{"n_layer": 15, "parallel_block": false, "init_std_down": 0.0465, "doc_mask": true}
Each number is 128 + 24 x the weight over its row's rms, rounded and kept within 0 to 255. Layers, rows and columns count from 0. Numbers have three digits each. The size before them is the row's rms in percent of the matrix's.

# down: layer 6 MLP down (transposed), 1152x224, rms 0.0465, rows 1083-1142, columns 112-223
# up: layer 6 MLP up, 1152x224, rms 0.0465, rows 1084-1143, columns 112-223
down1083 095:114127143115156118104092125087126104159151086114096159106124101103120140131165102107093141129132190119132163163146177117166121135154125128173113131130114108124118160140126140068124136109105105130137143058149132131133128173121167168085124155148095113083178145142129107106105141140132134112136133101110152158159099126135107158140145133120
up1084 102:149171162091103110164114136133129133125134110201083103128122087123120129102112101147116147124109120182131108109127111120163140130139123101154129149119122127149110132159144138085118128120116155167182092146132169141091137145122098122108124158173119110181118158140124172105098123147143077124114148106143085144119109099155158174168074109105
down1084 102:109121132108139138114076212105133140138096147117127146127151093103122137123089134168102165119101069072132106115168111133127091136137147154114138143137163126115137142147120097116136065140149105163131125130090089105146110139133133177109146155138098116172154109156160176166111150138115129155115100135155138093157133113116150119116102138147
up1085 097:088092137142120127075087084122085143109108148117063105138169169126134095115154124123081129129162109172132147122119102120129104113128106146096137155160113130096107105116155085111136129120136148130149148117140107113125107149157121114176112119132167112103133183131122161182099118085116105147119051142106137129119119117101141134138170121121
down1085 108:129116132131120102136168164137135109111172153122104142130146101141131179133114171123160179169124118134136138094093148123110103125101162128120076134146102130109117138158111127160160129111153140104154119091128144129148143136097154141082100121103127110095125086156139144121123153123114154154158173162152116145155114108166139117173118106117
up1086 103:143139140136138148100132141120146108118145186070112135123169183135079159157181132130148145124149109130103112084133146122120101162125125082089173126151132132152135123145167111126180101118124168146146102116102094151133135166165091117136133130170096136126118126103172114147152138177135138118104107159125100124114102131128139109081119155105
down1086 095:098090127126104129147120149158102127127087083129146125140135078117106145109096131125130162111149170126131134130120143120131122103153147143140144113147142152121096097147109136117128167149167130111117137166143157112125137093139160093143114093070092129145110128148125157132123136135108137133143152133142105137139132157138122149150133102123
up1087 101:107077140116122117128157121150161140083138114112137135195147138139142146096132117130127141117142114102106124172107125138161101118099161176160102164153160162146119132092147120156113108122125096138164111120102124155094135099089135130111105137068098135146161122091146163111139148202095158087135121128120098125110092127117108102121146128129
down1087 096:154136133131109126105122095154070151125143115158115109074115153114144148142078137142111076152135089157111137089129133124117159140146088120090166067122128094108154102135116113132164152111138116105115131134156107103178143149153156141131163122155152112123067179119132134164094112055153119159127103140159144124127141156145088087165100154151
up1088 100:124100159163124108147125125121102138144144189124119109145110137158112134130131119152117111150106138150067144136154151133147127158116108084146127097134164115114153097128118157146129091091145127137136096128138155125105176161155136147122115151153109118092123127137102131073130132145164149134105142153183106176166173160103130123109105137109
down1088 102:101119164109122149140155107144133150112088140153094160115139114148202133151119118121147123149145083114149128161115096092151129127148105165094156126110146129139136104130139125130151098149165117189123101105110144092157128105104141131075132118093125141170155150139132123120110131135156119160142121098152164137170123115104145081083096112144
up1089 100:099138133177094108120123141151125111166151130109137145119102103103122161125109157123114119159121143159122119128105131109190145132141191108132148148165145121139124172092129091144107133129091136071136096124125135093120172136120129102126180113098118129162125132123134129121124076103101150145120155100120135153138152119146127113126129132039
down1089 097:178148095091135179161089120120077149109117114125063140128179126120131107107057119115069163111162080127129135176096109142172155117125135141140127101099093105103113145122145132132146127171145093137112137121147155139121140124113126106140130128123111176108160120152115170145138201075113128135123123144132146103129159120154155140113108135147
up1090 095:143110121156128111148130117133124132164152124146133098109163141123161157131126125143118120068191118090096078132123111138157143105086079071183105102143141142111193154108136054110134121119121121154123120112163117149120123124133111127136120114132154146142111122130126135122106113147120140138099127095102163165092130189131105122119165148096
down1090 110:130140173098165132089129132132121105131140145135149097111128093128168112148147114119161144137116140141142139125108112163079106132123135139102149163118095132098133107125131171120156153142103121119153117088155127087146106122127131097099139137106086167140082134154096145162177087142190165151117130111115123122153144088131183103158109144108
up1091 097:129180137149111141164116125139147144121111093078184121107179111147106114121142128099151142149105098135122086148128137114112153157148093095148116103154135162144109116146079113144109099121128100146096155108152155071119133120156119141101132136101134140123099131112091122143112174178109137150123150153127101131157106168124123173123123116127
down1091 094:138091137157135118117117178101125147111092142110097114143126115164137145137149126106128168091153173144128139099146129144145168110094143119088142156120099119122153112115157093126151131121137157097180144144144098100153151142141098115151127123144153129141131130114105162161131115114152126124117090111114125117144118186139108091138119131161
up1092 087:103090136128113147117150109121115113098110129113158102115121118112166119109109110181100131123161090141152102163157128133158115139138114087156123139136120120146154120161185156160107142101155161107100134106114116090151158123129131079094119125196099118097177130113097107129117098138101096140143099102107122138095104117143125141111100124151
down1092 089:118123155159142165147100128144111124129123153129073126175118143119115122136125150104103136147048149128104109144099162126114114116143088118120123158078148132134100124144112089168139129170124124131128139125085101156143090119108151118133106157114141143117121164147118114113134074100105111142163155163177144151166139130103103086087136161129
up1093 097:124137109144100119146105143106127119157119139127158135131148162117138127138138159145141157140098104091127158129157110081112127158087179137090140140126149076156179149183110109142116108095114122123149156135178147129133117100155105083185199082132145097110153102134093141143137156127149156109157109108118130129164126165133077090133141139101
down1093 094:134144123135169129155089105126149140128122090120128116133121108099142118117136165095097146113141096130114071129140125167158145085164138159116136155095108166151145092102122150105149136110158145172097125125112130141131133188093113163160074116113163139143101175141158107147136147139121131143097115101135102106101127111140129118137133115145
up1094 102:104101095076093104126144156096147139156101171115105113096124135109138137135148155140109125155133101122113122145130163151145099131109148152122110113139122086151134182137100111092155101108134073191125098165112121120046155124126090128159147135122104156123128106140099092147114181139078151140091140132160143124106122140183083136097139151100
down1094 098:082143138164111156106117109118175118142115179133142119164107143117135116136169111102138134118146142113135143109109145142129135142110135147142130166097120172128103066122111146120138184118091137086126136073158115097163069103135181144116095106126102127143139151143150151062126112149138114118142145124146134116163093145125119108162167100121
up1095 099:109117121123124167137112146131122118137117081098136179125102109135083130169159116106110114134095142110133137185143142124129080113136134137128185108162141163114125058128140084131111109129139147177165144128085146072108150114124103120086082154136102178101175124113092126122140126152112126096140125114122148136138156113178131131126106108152
down1095 101:130151138135100091092147126115144130130118151137122079132167165138154123095094150173119117124158119125116113076125102152103180130111114109118081128109127068157134183112123152104133127122105111096082127101162100165126117146139131125160160097114160062150077149153152155116115117087149147138107113157120106127116086137082097105140121125110
up1096 095:140128110117158158164105111123127128126106139166106089092135102144123171104125107109128127113130115138141118117141142067144167150152089079090164115150180119102134140131122105124129162158091103141136101139144084124114169102123167168147121117124133144090126102183120115148159124162136096131140115122134159091146104113166159143131117124148
down1096 094:126111120122127122140133099110104094137154138117141130111139153101130129098073148108124135118143145136144155102101110145115122128145136145102064130123158140095105170127127158106125122121118119126148130138126124120122104143134088091123078110157096113168132149107150096177112124104156122129095143108117112145118119145129137123119179101111
up1097 099:156094114126128119147152119110134110141135158143146147164175170156116129127082138128116120114124111149115091147155141137109125149161122102148154118151156152140125129118097125108190167178104144119159179099170119146122151087171146122132092149141121135122119102143111114111148076085121129094179151109160052135154135111117128134125123101115
down1097 094:096145113119146123111139138153131099151120096114122118127121100107119128133166104093140110175153110108119159133090143137157116154114110148140167133118087133106148112158152112116081111111140155118128091123123166133115103119120093139132179130137159139149147148116135120141108178136110116155096096147116182137127139145120121123117120159139
up1098 091:115088097117120121103155127144143113124117149125109144072167132098139099094157121135149097128099120133126092092141129162135138110177088068160140131152114091165157094108154117156128121160114165091136110112108090121123129133103112128134129155150112109119167140123116125158145143138135076162110138136136115164106156120131137111119141143161
down1098 107:080144111086117133144137149141142127127117167137129122102177142093160131125136105188090121076090118094140145081162100149089099069182155139150116129156159101182129108108109113166125090125115141147145115139138092117142151119129131136152118120106144167144180086142126118131106106140141140148119127119076138136118122150120113110152156163112
up1099 092:102076086110134133159114118123140180111102122100151134152101138119114133137145105134132132133143136138190125117113105130117135159072051126182098101180150152184124107157115103123161097156128117160141145134140108111134128108150182155111102151137110086139105116109104128169160115157124126136141112111117107104146131098114141122178124130101
down1099 094:129186164130111141108120094120157146110124134145111133142116101118168129139158162154091136149130099167082155150178091113162133130163147145052168144129119113122064161111181099108129190112164159171166169126130113135131156159114119149132150100112112139141163108115127158145094106123107187141143120146160112153167134169149133089138170164158
up1100 107:113131119150150143141122164145115143151154123119094060126132127127105092139114114159131105128130142073133094130161128117116113181178112112119114165130125164148097125137103108085150105129149127128103120162163100138150110109116159171148175086095149127114128101091126145138149143122127114137088140087113161148156138133144111140128103114151
down1100 102:119163092109144080113143114176117108121150133126165102097111142130127133117089080142097103153092143134114147092073082146133142149152109146140128166102093134086148143102163133140103176106109128155110129125106151146169103146124139107140113161148108138169133137156143128115084094098125142140122126149105136107114088137167153176145114126140
up1101 100:141134108082139133156147141121105106125154116099129117099123130131119184122154159108149127178146138117159193120118126112140139160146106113125077092142138090096149089130129161091160127104122097156101086137116160126097179118118116120134140149130081127150092163150121143177111094143119121157134143077138139151151136164117138112122114109167
down1101 106:119119118133122133185137110076105166120153136088108119131124215111159146127108126107145119113113120144103134156108121121096151118173150159161063158100138149117172131180094167126112118123148108142104111133153116139109132173112100151132145115135127133144113150107140170141087112126103126181137131102127141140139123162120137128117122114151
up1102 092:152188114115125135136118097110159134135081126134127072116182185129075140126127159132124120096110158148158141137137145084165118122083090138101137121116142100148108182179139147118110124124118140095157156120122124141129097130091139141112117145158128140159121131112136140155131129127143116078126123113117102177103106091131115159133153143081
down1102 097:119124124129128194124115135118086106170130155167143138116189149094097132184109110117111064138164128171127169118109116082130124128123121076111099113121132125103124141179177120147113123127156122118130120141111162140138108117118151139151140108149092160145139134132134120099133125114111112167140126151078114085123085093150160130102138105130
up1103 107:133121138133193125124131160146136106139087089122128162143127154166136148167124098105103118111144111123122070137148126119113083116105095098144085154116119131104157142066131078128073160103110117108152155154086135151159123098097149114185115137111110110113133152104146139084144136108129131155126066106104162124109108154083158150126154126124
down1103 103:200121122132083108130110131176115133134098131160110128114125128076134125117131160121133121121154144111098114110104143069074159092113125152116111124152118116170114114095131123125141143103143176142090167126202094135141099108150125098060121149165160104129169128106113122133143117134137137150134121099146141139133169103129134116142094132125
up1104 101:108115138098131136146155126100106135119131166102129135086150136105177155120124073123113127135163186128126134150156103127166125107101130133111089139124125077118134133103131089106146086079150136136139129167121134110149124143142126127118104107143135161139165163118128135101129110114137126140133110095092116111117097117124133127145117172142
down1104 108:097143150147137123152121178136110140125105119148128164106156149087096136153105106166134137135159133111151118147110134129105118146122127119132125113159129116127075126165159139143101117169137094126113146118133126112144094076065116099135153152144108117152121155110133125168159079145116116143105145113103159099052127109157111136117159152119
up1105 097:143133089112120090150132165069149127126151146125094097081162149092162159145112131170122087113116130081146130127073158142090079109191151118153116156119139096142130116126156152117133151128132142096132149099099132149109125145158131144156118103100141112107160098111096089113162127131124112134169101137160113155123151128104124103133107090112
down1105 092:080117119151168110131141115139122185152141146134154135138105114129102136092151114125136092188107163152082137133149128107194144108148156122119145109134164117119102141146105102126107112133153126147127128169143164154110166120108091117124136110147141079141142177156113106139121130131095141139106132122134165178147137119129136150076130138110
up1106 095:157126124099145095161130121053115143142157116130125114145109128131129108086156104127102122117159117118133087116151124107110097118124132133120108138124125104109139117124191185151123164131079129129117121128169159153146132127135132113122139106109123127136159153126098142099143117145123158146124111069116139140159146148144102142115132157144
down1106 091:108142135141152104117128152137103124113060107145115135125137121118110115131131183095115166120101128119115148092113163145130161148115134179107096127132114121165094136138132123120142074125143113110084120133113123126121080127146114134148058123133083121134114108149116116158096161134144143140153097127141069153059150118115149117124126139113
up1107 106:145138104152120103111161118102152099142151128132167149059133151094119150132094151138107150156145162102107123148163125099122148136135192094125122093138154123118167098155091081122109110137108145110157083143100158126130103158106087136095147148157183134130094116152157105145127146164130085152113111148142128115111129086122123145130109148161
down1107 105:148074144119148071115167083145155148088114132137111112100182141111142147149097125121123174100106132167104114155162111148140132097111130120105126141129132101135128132136116127120137129140136066106126114133146110174101108134099164142150086131129123094147168117106119161113168104097132114153098098149154144131125098166121139119153109163118
up1108 108:149130137114129139092115120105105116099159118130144146146192115125142112106111213121139149095137163136138125116131097117124158094121096141172153111111094121143110123146145119136150152155185119153117133166128095102129143108166135135143113141138119116123127176138140096146120120122100115127114168171128105102109100101105156127118133125096
down1108 112:135148118094143127116136138158089138127177142100121118131088094118117136114099129181112130137133120149101138145117119174113117148122116104121107140104130140162171174177149107088102099178081144088140090114116122166134145159143124103081115113171135121135121132119147119190134120130126151136048084129155153141158134130118143152099126118124
up1109 102:159140112127126111144115142130138086141130111107139145159129150136112171107114105138111168110114152140151173128134088164148176126137153131161165125113129125143129167202161138111105168098127172158146128137117109103107128142158165121137108130098083112125078115101165163143153146123175143151158117132153131115122105133120087158155171143129
down1109 099:111146093143136151123120130128167138135135180146108162139120126133122099114138115090163120152141170070102139143121144155098106120154144167128116159133134149112107180136145151160145109124086145113107099123147164127128156090117127115154175178131166160104065078133171120145118135159123102099131119095075127149133152131103121129130120088094
up1110 097:127118120105095146147070094132150126137119087130126121145112116119082128088110076115155131107101139104138127152094128132103164126153151136089140141159114134129153174111144140100103123124132128163150116108160101122132127153118081124077123133143121114101155110121130111094129121162115141118150110161175122128104138137113125146160164142124
down1110 098:146098094098121123121183143150117159126131127173126145126109124151173119138170152104160143135151118142150148135102144087159126139058142145156149110107115087134114083126170123123140130118122090104127114120136120133123115139142175124133183161129153113095105170123162160142143134115132113142103125087117090130124120148105136097136105146097
up1111 101:135111108112082172108127116130121092171111159119159139130143148142161122155169122124128140158128109148143068146132152143136121128078109117172139147161111125124133137097144099128120152165120121148116110105117130135167142102125147125114185120133150169163075154136125198134138118136141150152150132096129105113098123111095139164151151121178
down1111 103:079132132121132123120136137123117107130130175108104139157098073114129113162100163127108131138132119092103128118120106135129143133123157155130144135082144148137146154148124128133123138124140115113173153122155166141117127144134120143161096112134131088136171126150156113098113125115127165087158101200135130111148110126088121097086111134141
up1112 093:142138176121095140149124121126098160095118136133129140141083156112139142115142100169118121066117099107124137113093155149115127135148084074133159101110188132107158106142100126144098130107132089139145089171140130161160150103157106168142115103182119106118133137156169129140105147136140122179125108120101106094175110136154173149128152131083
down1112 093:128153134160106126109124180123158096128128162157088129137129129129129073127156109105154087131090159135111133151163128111151135146116108200138097157139160170115111133102132143115129128148113128135103147114145166138127165120126122119101127141122136142169133102132092159133115088130142149136134089141119087125175116104095109144101086140137
up1113 106:117094125105103132130172072115117133101093110109145170130118150141113116072143115132187179133192139111128161171094179089111128104099140116139173120171107128138120115112116172129142100115154098147130149104136110113118103116099109125160112105120152090143116184134141155129104121137149102166090152120106140119161101136136128124171138150070
down1113 108:117108129115168157144163140109128116111145116095127121135158098138147144157097154156128131119144149116131111122139151135078078111115130099166121150139103158122146069128122144157151157156143125104137110155120123127149088128115139155106094113130145134139095132125085131120131124162102091142102115109116155164109166103140147138116085138140
up1114 103:168188086085126088131164098137102153141130146093117104141147143125095104119118165133129143097156115113126173132133130136159161121159159127130149136178091118112154125137130123125135116077110101143157133150142130096113156140131157102158140111105135172120127098143117143098139158082149166116123124149136099114126130171099153105187129106099
down1114 105:091116126164126104100119125088088102121158134140117143153101122150133142146120124112136155099167152152155123091096147172146128095112155130103164182147119131110138099097097130117163164149151098129115136133152102110170145120149129108106104116104107101137131105144110130116143087122122122124189169115125088158131108090081106137161103198128
up1115 093:113128105095096151138072110157149135123115175114137131120139137116138172132137130170103163140163176113161127090096129083059143169137122128145123134111151115134137159123125106088156094148097121114130110127096158096127132189117109114109119102133147067135123156148120108137109117111108117105090115153117116119149198130133119111109162097175
down1115 093:153109130090149147114160121123064141129153109118125136094118105116139152157141123099153104146099127122104126116211132124140126067135170169110137096150145157088134116074175124160133148129169127116134099136111116102128133100135170145143118147129102143141174086149123164143136134153106145198102131123124149172126122142130132135143131114103
up1116 103:177144138153169119107126149109156103187107116176156159119143146108105124125109147142122173127123124148127113111118132167177115142102128128144156081145149119094161154122090116135109129141132155161108107138125133093156130151149144123109122123137114132125161166160116174143139169127156113090136116096131142173112111106166097143135126118141
down1116 100:096118145093138167139119126160141095139091100119151132115166116141114167126148104099118163116128136117116144114133161058140132099131149127108124155155115148096131136105113180121136140127140126140183082150134110157079138116132137174076091128082130134111148146123165117087129140145118096071141105122130119089159134118159117162143152111146
up1117 094:059136117140129122166140128125134111126164152136152148119189119134086120183117148127194127181156105158145127097119175136121149115105160158105131141144104095146152111150081097129128146130118127110108148175175127077106127161117159097157066069148143145114097100133124149130131139118119119169138125147123145157108139135145140111111170150139
down1117 094:157106131118119126119133136131173163122109108142149140091151172090140126116144140170078134132155145071159118226167130138099123105144108149137093103154107145117119098126139162076110125125123119154120153102094125151117107128145109136115166106109171092148119143091140129155113134145150115117111135126141117143105132132143119161156105115117
up1118 098:064075090096127091120127129119148116138120130121091112147105148087127131139118099118106104125177113124115150092081180158085139130129137127148147112125084090093107147114150138130154120166179169133146114187177123136138149131110133100111133153146131124154114055132129163162112127140122136163134124142124142135113105147104155128147168122131
down1118 100:155110138142141150131102151140113130165063130094149142147144106146123129170111126099183134107145179135144124135098119134103101151116132083153109102104173195145144113124128125137095154144079094133092112127133072115141115104152138146111168173136145135154086129124059094127157176122109137138101096115153147087127155109135113144145077157137
up1119 083:121081111119117156143112149105136120132125155129137128087119139087103122118147107161107116084102161160112071120098120153136093081131098154108142106111105111169135199087146087125156107100117175134105103121122154124133116127136127124084091121155166133140096157108117112125137129145127115121131117099107158092114119159123099111072130109148
down1119 092:157093100153115155132116128136135101144113113136102128176096134092152155106124119115165132158168148142169158132141126104147132140098128122096124128119116116106084144072086113115117099120119104132130144151116169113148148136149162117142118118120077150149136120139148147087146147126138146155161130183116118164129140127072116163083130093117
up1120 120:163138128125170113110115164154101089152133075157103099128111141139203146109138148175102149112128132151121146118119118123115148117156105145108114104174146168118159142147104096120128149119136169146112137088104132136103113149149174130162109150134100158097132117098124111158148079111066138106125141112129126174144117121109122142165111136127
down1120 125:157126143122140177137173107111098084116078131190130093109119151100164147107135138141122087133139175138135130110132081135129126097143088118106079107100143165134120135156061122155119135133105165117115136076176146142111103141137113126165141130167130108124126128104101107105127113141131109142090111137121107133182127144126116156159112139137
up1121 100:072090132143123122115123156152167151115123109119120151108143112131099133135115118083124140185109137149166092136127161139102143133129109161120129088105099110146112145139104136106118136101139121158137097141125113085135105123151131149076137114098172162156146162083143172129126126139115102104142097133141122138120133146101114110132121113149
down1121 097:115122114105088079125111104108121114167147125141130135135118165132126124113180079154170130131126134161140115168139143139164120137129108118128164093139181145119091132165145124141161139108180147150127123142131116120158144136180152135130126128095170146116120119137175124140126157139106124138128155158121164122130147117108165145133119114105
up1122 102:135146131149118139136081090176143115146112114128122139119119160169101157168129126137117074136114112141136161156099116153140081130146128123138153107139071120120167177144091078123076183098128144184132133102091127132157121160103115128128129132127144119132156158135116142119145147122149138128106084088095112153076108106111094158102107130104
down1122 108:150145141135115145128139181146108108168122138127160087095150118150136133117133130113122091116137118154126132129107151133133129150136155121123147136109154102150127139120130127139141108204141099132090086112162122139138111120152114116153089137163111155125131124121098103187081106150156111135130153147111114113152115133124145137109105097139
up1123 106:135130139132117168104111123158109136159100100111133133171143105136175102135097103161153128133091126139136150149123167111136089141125129090124146103141138080134112136175138137140083096122109147134145136140129136142126139155125063108161136185100117141102157110139119166128135142134139151092089092113122129154134148121173116139120090119116
down1123 109:146124142099108110120105122132163102164119121100143085122104159142145104146128088159168120110104109149135127114129066183133131153079128096142124129110090124125112144105154103146138099134114164146136156092143120135162096128101091124120115143142123143126122132121084137154117106126149115090153113096125147098115142092127146171101105137125
up1124 110:090124086104160147118132098105120106144126107135105115130129103152139138117098129147163116149178131125175119124127138118149158169119084151089143139145146147141116119113125100140119099130100162156136151114155140131179089143125093094125165137157118123128169112138156128138102168143079121120144164126148125138128121112093101159104134157110
down1124 112:077106144103108132120127117144151115158104109206087152123125123098130137129115139141121145136128150122118126143095171149154096103170127121132146134201127076152128145133118122118128096169159143116153133136155128122112152171136120121073056115188109107180111087141162124147143082128133133104115119169128131191062170130150116109111132122126
up1125 104:184153132129158097136136137090093144134115144111125159103131116138111127135136096151152131097146147169167096136105138103118109131107106107114092128144136133115107147154123167140158085116168131165136145162113119162160139125119064114114117113118158163120136158147150153126122102111159148152137103115073100108104182166131092121155109150176
down1125 099:081117112127118140091103132131138124111123144134144153151047108124136138069153113116119101140156095127118167151169112129116103144172145145095141130116156158107149091178136150113092128137094145125148150159084176145122149113116116147144125107155136136142145134172108135145112131157152138155138134139136109122111123147096133140105129096134
up1126 106:082151150122113160119127122125120155121106128177139146107096138105128136118123141122147158139121127072183171139133114114101139144103141132106142138087090089137139113134082102143129151122107137095137120151115157132094131129134163122156142140146152119132123164157147147100130137183128136173112165121066184120171113137135152131159146128128
down1126 097:131152074166159111151092159153139066126118139086139138153137048106123109161154156098133113141134137140115109133126115106137128108121170109130142126129160168101120103122154101119173163147150133179122167152108097154145122156126144128124106107118111113111151134150147129159065099110097107130169115100148090131128137163139083152114119107152
up1127 102:138125133152117111099132165141115136152114110104173147183159144100106113105130168134148137141126122171159114164180107108061109172111131131127119146083143145098133172147112148101131122136134117152112121124155103149132132129133142095118165126149128158157141091097103121151126124115129152132112114093151132162125148147140132150114111090139
down1127 099:167112153137142127159149173119170131142120123160070132140135138168129123116124095109152094109120144145129131141069141118154078125137115135112124143092133107143110131144182087105143138130148137160123141154137132137123108110137121135105121126118094144109151122116171176133126158158101144151134121133125163102101097109134135148173118169133
up1128 116:132163129108120136167156158106141175103115123157140122126139158110114143142107163144119150151124131133112116172134140148149132097065180118182131118177138145170151138137126118144112148107148112118166109133076187119099099119129098154104149122164150148133116172115093130105137152104101120139110142117149121142110093170134127141134124173125
down1128 115:130160114090064116127149170133149151090116139143128132123125119133106151138166179100128138124133150135118101110084130155174115107112142141095156110176126146108110145143164097119120157126138142139127178074085174111145095147107126109138120113165106161148100150125127124167142123134121118119150094128116128126122119178158115099146162127142
up1129 104:125096107207105146147141128061112161150123105129122150171136105142122126095109101136134122144122090139155135132070112145160136089115148144103104166142107125105132150102135147121135126183138168139121148093124127117158094143127083140112113176128143129095130089117096090103122139152115136148083119173132099130136121127124088164136110139158
down1129 095:103154127111163114110081125132155142131097147104126056088076121118173135128118120115118129104102122088160127120143171072117091127148079117119138143130159099103125121139087136099109109148129128163164094153078124107101153128097124132116132133107137080130128129146122167122141160108117109100104110127118152104148134135151114159097129103136
up1130 105:158174129128181094151134163120119092172118131118137114147165144125137126184119082132175198130158112118103139151156155140149121155169129083137142124101110098113128148145125154136176086119094152120096134112182117109097107108122123128098092181136118145130153162110117148144128146102114107132116164102074132176146135154169130133135151142113
down1130 103:109083151109134100121149133087141158150151079158169141148165107138111106132118097149134156130126139133163079135142090144115146129126112158115112121144134152133133134108110127120117102105127121154153143076162150092148129162130210121118122139127159134116131156137112132141142114171114149098146106076119141123125148110148133100144125115156
up1131 102:127140136131116160184138113134099102151083170134137092170191145118122106139108142142108113167153125141111153119126144150117147163108082149117109110147088105160117110188120106111109157077140098118156047167146100152178142158093115142161124131155123126133143136165116154115161106148129141123101130128133117139096133140108135141125106158114
down1131 101:090115128132144144145129150116119143128146123142131080109128155079149167158107121153149134126124120152076102142133106160135096150187117133127146125093111136123103092116153110135090132134128144118102174121114135110099142168096100145103152098093168092106167098125082131075147124069133111126085101096142140144104149108158155141120173130156
up1132 089:117144107134118130187159159125135136136127145126115189153106111118150118132130104169113132181151140106122148145137132091118111134109166148126106124132133143140129091122141165061129103120118149119129106151150138108148143114093142095138131101138111091119149164141142167181164110128147096122103166101132101154161150123090124123139156118114
down1132 086:141100148116156145146094157099141116134123140095157114089164136172132097135154133085120150125133132151157096105125128096146114127117098159121102137071100135118123163139106094165111098163165142141113126075143144190143141127154122134112154143103136114108112128131129130113104097092160162148172106141118143132108121137137134125156167118153
up1133 094:152141097137092118144145167113167124120123154113063123112166107120184150164158113146117127143100148178131110123112130142097147097112099147141113137161153132204145116124103104118135113085112143126160099099155089134133137142152129143146130168139112109143109165134157117108158119120088106084097114137147125137150113176132113093105100128131
down1133 095:077134117107160170137120143101155112134075113174183149166091109140141098140154102088092121092154169126124106126150145135170170132142115109115096151093140117104061168158154091142134144123169157059095189111118118141163115143110149116169143144113119116114150119133143151151137151131138067118112151131160143097159137148124116134151140129128
up1134 095:101158138080149106102167163096123120101148099131151100130175124133127136155087130137107115060098102093115155113129120125125137131191126174141167156153123112107132158126148131116122164173131117124126107091123141137201147152142115127144102094204153105153109103144138159129118087106144121107118127159126103115126127113104146130112138112121
down1134 101:142117130125145128150157122140164186108175149088107147144114155128161138137136099143189143171141114104091134061123074094127132113116106113127103144124101101143163085176136144142117101130106145126132133125093134147155130131093159143085140109105130137144111101126105093152117093113132103168103118135140147123070123135143086096132100153148
up1135 100:119151115143075127134134153129078166118077100118130113135118120153102184112169143136106128150131152159117128071169154156114128163101143124122104120178106163124168094109127124140111100111165147097137112094111119109139126145134140120091069131119111110165101104132136187146129109112103121120086149111132097098121130128143153117129204107156
down1135 092:110133090096125140092106113153117124101160164121145154103110143111140145141142098118101095139146088122160162190112036196116129122135140146155138075156136112115101145132123096122124117139107138136131119126152126111135150115099140142130134128150134097174124136108141109156133164135180181089157134127126187147153109116117099154132112175092
up1136 100:112143107093071115143093195118054099139067116106127100143147144123112102133103117139145114128122104110160088114149123143131137158135103168122114126105135149133115165146160100109112117179113138136109111135163132136196154125120111120094120130121122146167126130093178147152127186135115116107131169118127115158129126131132118119104114110132
down1136 095:147107098181154121127100090118156142110139111127137117107148168129129136142136164125146107113126152099117121148114125144154141129142127123152116192130126098130167096146099165091121135113137104142116173141135109125098127129180069125160093125123113099129117124156101098110095109122136149160172070148144126105161135168127081117122155132106
up1137 089:127094128117143119160147129151134122135110108131175084130187159129140099076085109110097131119128119135123093162099126102118136113117134133113088131139098140148168114170082147142117126135135112154126108149173173114145164109140084132127093135107087099099122111115102082151163131129130137090182125134113097121108094108118121116106167133130
down1137 094:146114125149102134089086105139112128107120168134100104092096121149141090117117157108147136148173156135141138061135154146084115129106111113065152124106135133092151114109095112153104150103117148119156155123156094109140102154103127130142133124104128162104124109142141105148156135127135120147144147159126122125118190113162138099143128114137
up1138 104:133080091146153151122103127102070127130076140077170176128083087098084146128073146139120123129106150168088121128143146107124152099146076119130138099133087145150141088135134159111081108114139122155135113100144123096152148115106112144131142120118129095145149155141163131132110173174103145121127135120142077132150126118094134103143104138110
down1138 103:135094143142110116165140138144177137136142103156142093133125152131162156120116135081106176118130116136113120089141143131138130114110121103137170151125134128123149122123107128110098141121125133112125162119103081156107093073142174162140079115142169146090086168099094137162132120107105136155094115111140148121136106116135133097098131126157
up1139 099:143139116104158121102112138131155120130096139093115139137081142132153122144099111122150158122123161146153162141146116147128121087115147087115140093150151085085168130139148127137153135152075146102140101125107170155126156138117123155134119126089079107143151174163097162118110136079142087129123152130127123128120107109129152136133101110174
down1139 103:139120132153099128154149126123110106135158144116115099139108134135149102138170112109140100073170073102136107160112110201146087161129144148128115145132126131139138138116139123137142119138133096115117099137093148141151093152153151146111167154135156170133162100127091115150142157052170157153168139141116135131130149134144121118141165108100
up1140 097:099130088192128126136108127148141135116159121147155111157123134163116131124113116122134148153122127141182110183139093137154104125131113170133107158125114140140080115133109090126105123117118090137131160096111143102137108117125091120139107175174106127143120143114148146129147173176125127129126111123135120109145116078083163129133157130117
down1140 103:163151116098092128141122113125146164123135153120129108108090144093139108118152156100138169152062089115129117177172106166110092133156097120164098159126162107167118148145137130092114141158136128118166128143147100084113122113163123086126175101130098166145106127135130175138145169138168132137098134137166171095156115112117103140138150109125
up1141 119:117125138146134127110122156119113171100158117177117163171115130169108124139107158148143106145143155129149094151135136155145110136139117132084149188108179123098121108106200172082144092155133137139149168150101101142115145175112128118142150122126077118139169135148086121135098124102133191089135139142127115127112124099133097129121140137149
down1141 117:126101118097121090137151106149138116111124088099118090082140116077133121117090093155098114096142127122102142107164102155135147133131112155139152126130083189171132139135074072151111145096093162138088127147145107116126130142120149129139101123170164147122120110132146135108145139151138089184124075118149148122089099152111156152159143116091
up1142 126:123145121127128117144129137097099118081111172125105113111138142176134139096124123133116073125106146101086166114058129136128114103136119128144115164145096147136146114093112089094134174107142107156127096085148101125109107140102148095097109125114134140114161140127112167182064135140081097125104100102065117088134122136135121135116116123104
down1142 107:161127118119132135137148150102142127066101171119103139119123156180148136094127111161137092124105170103073121145083141139133128103112112135172135162177085167156165084099141122123143141121144113145146113102186102137109113143127169117141129116118127131118170140149087173197088148135088109163107115122098096132148113136147148104143139126117
up1143 108:111114114137159141093146133150115173201146065135178095139097169129125149115102084119117107114133133103103128137125146134160197152148109138157125143101132134127146122158082117147117105126120060160145126120157145116124153111129108126152144073170125136150186156095128086144127109120116093145094128109124142133148112114127125139116091160096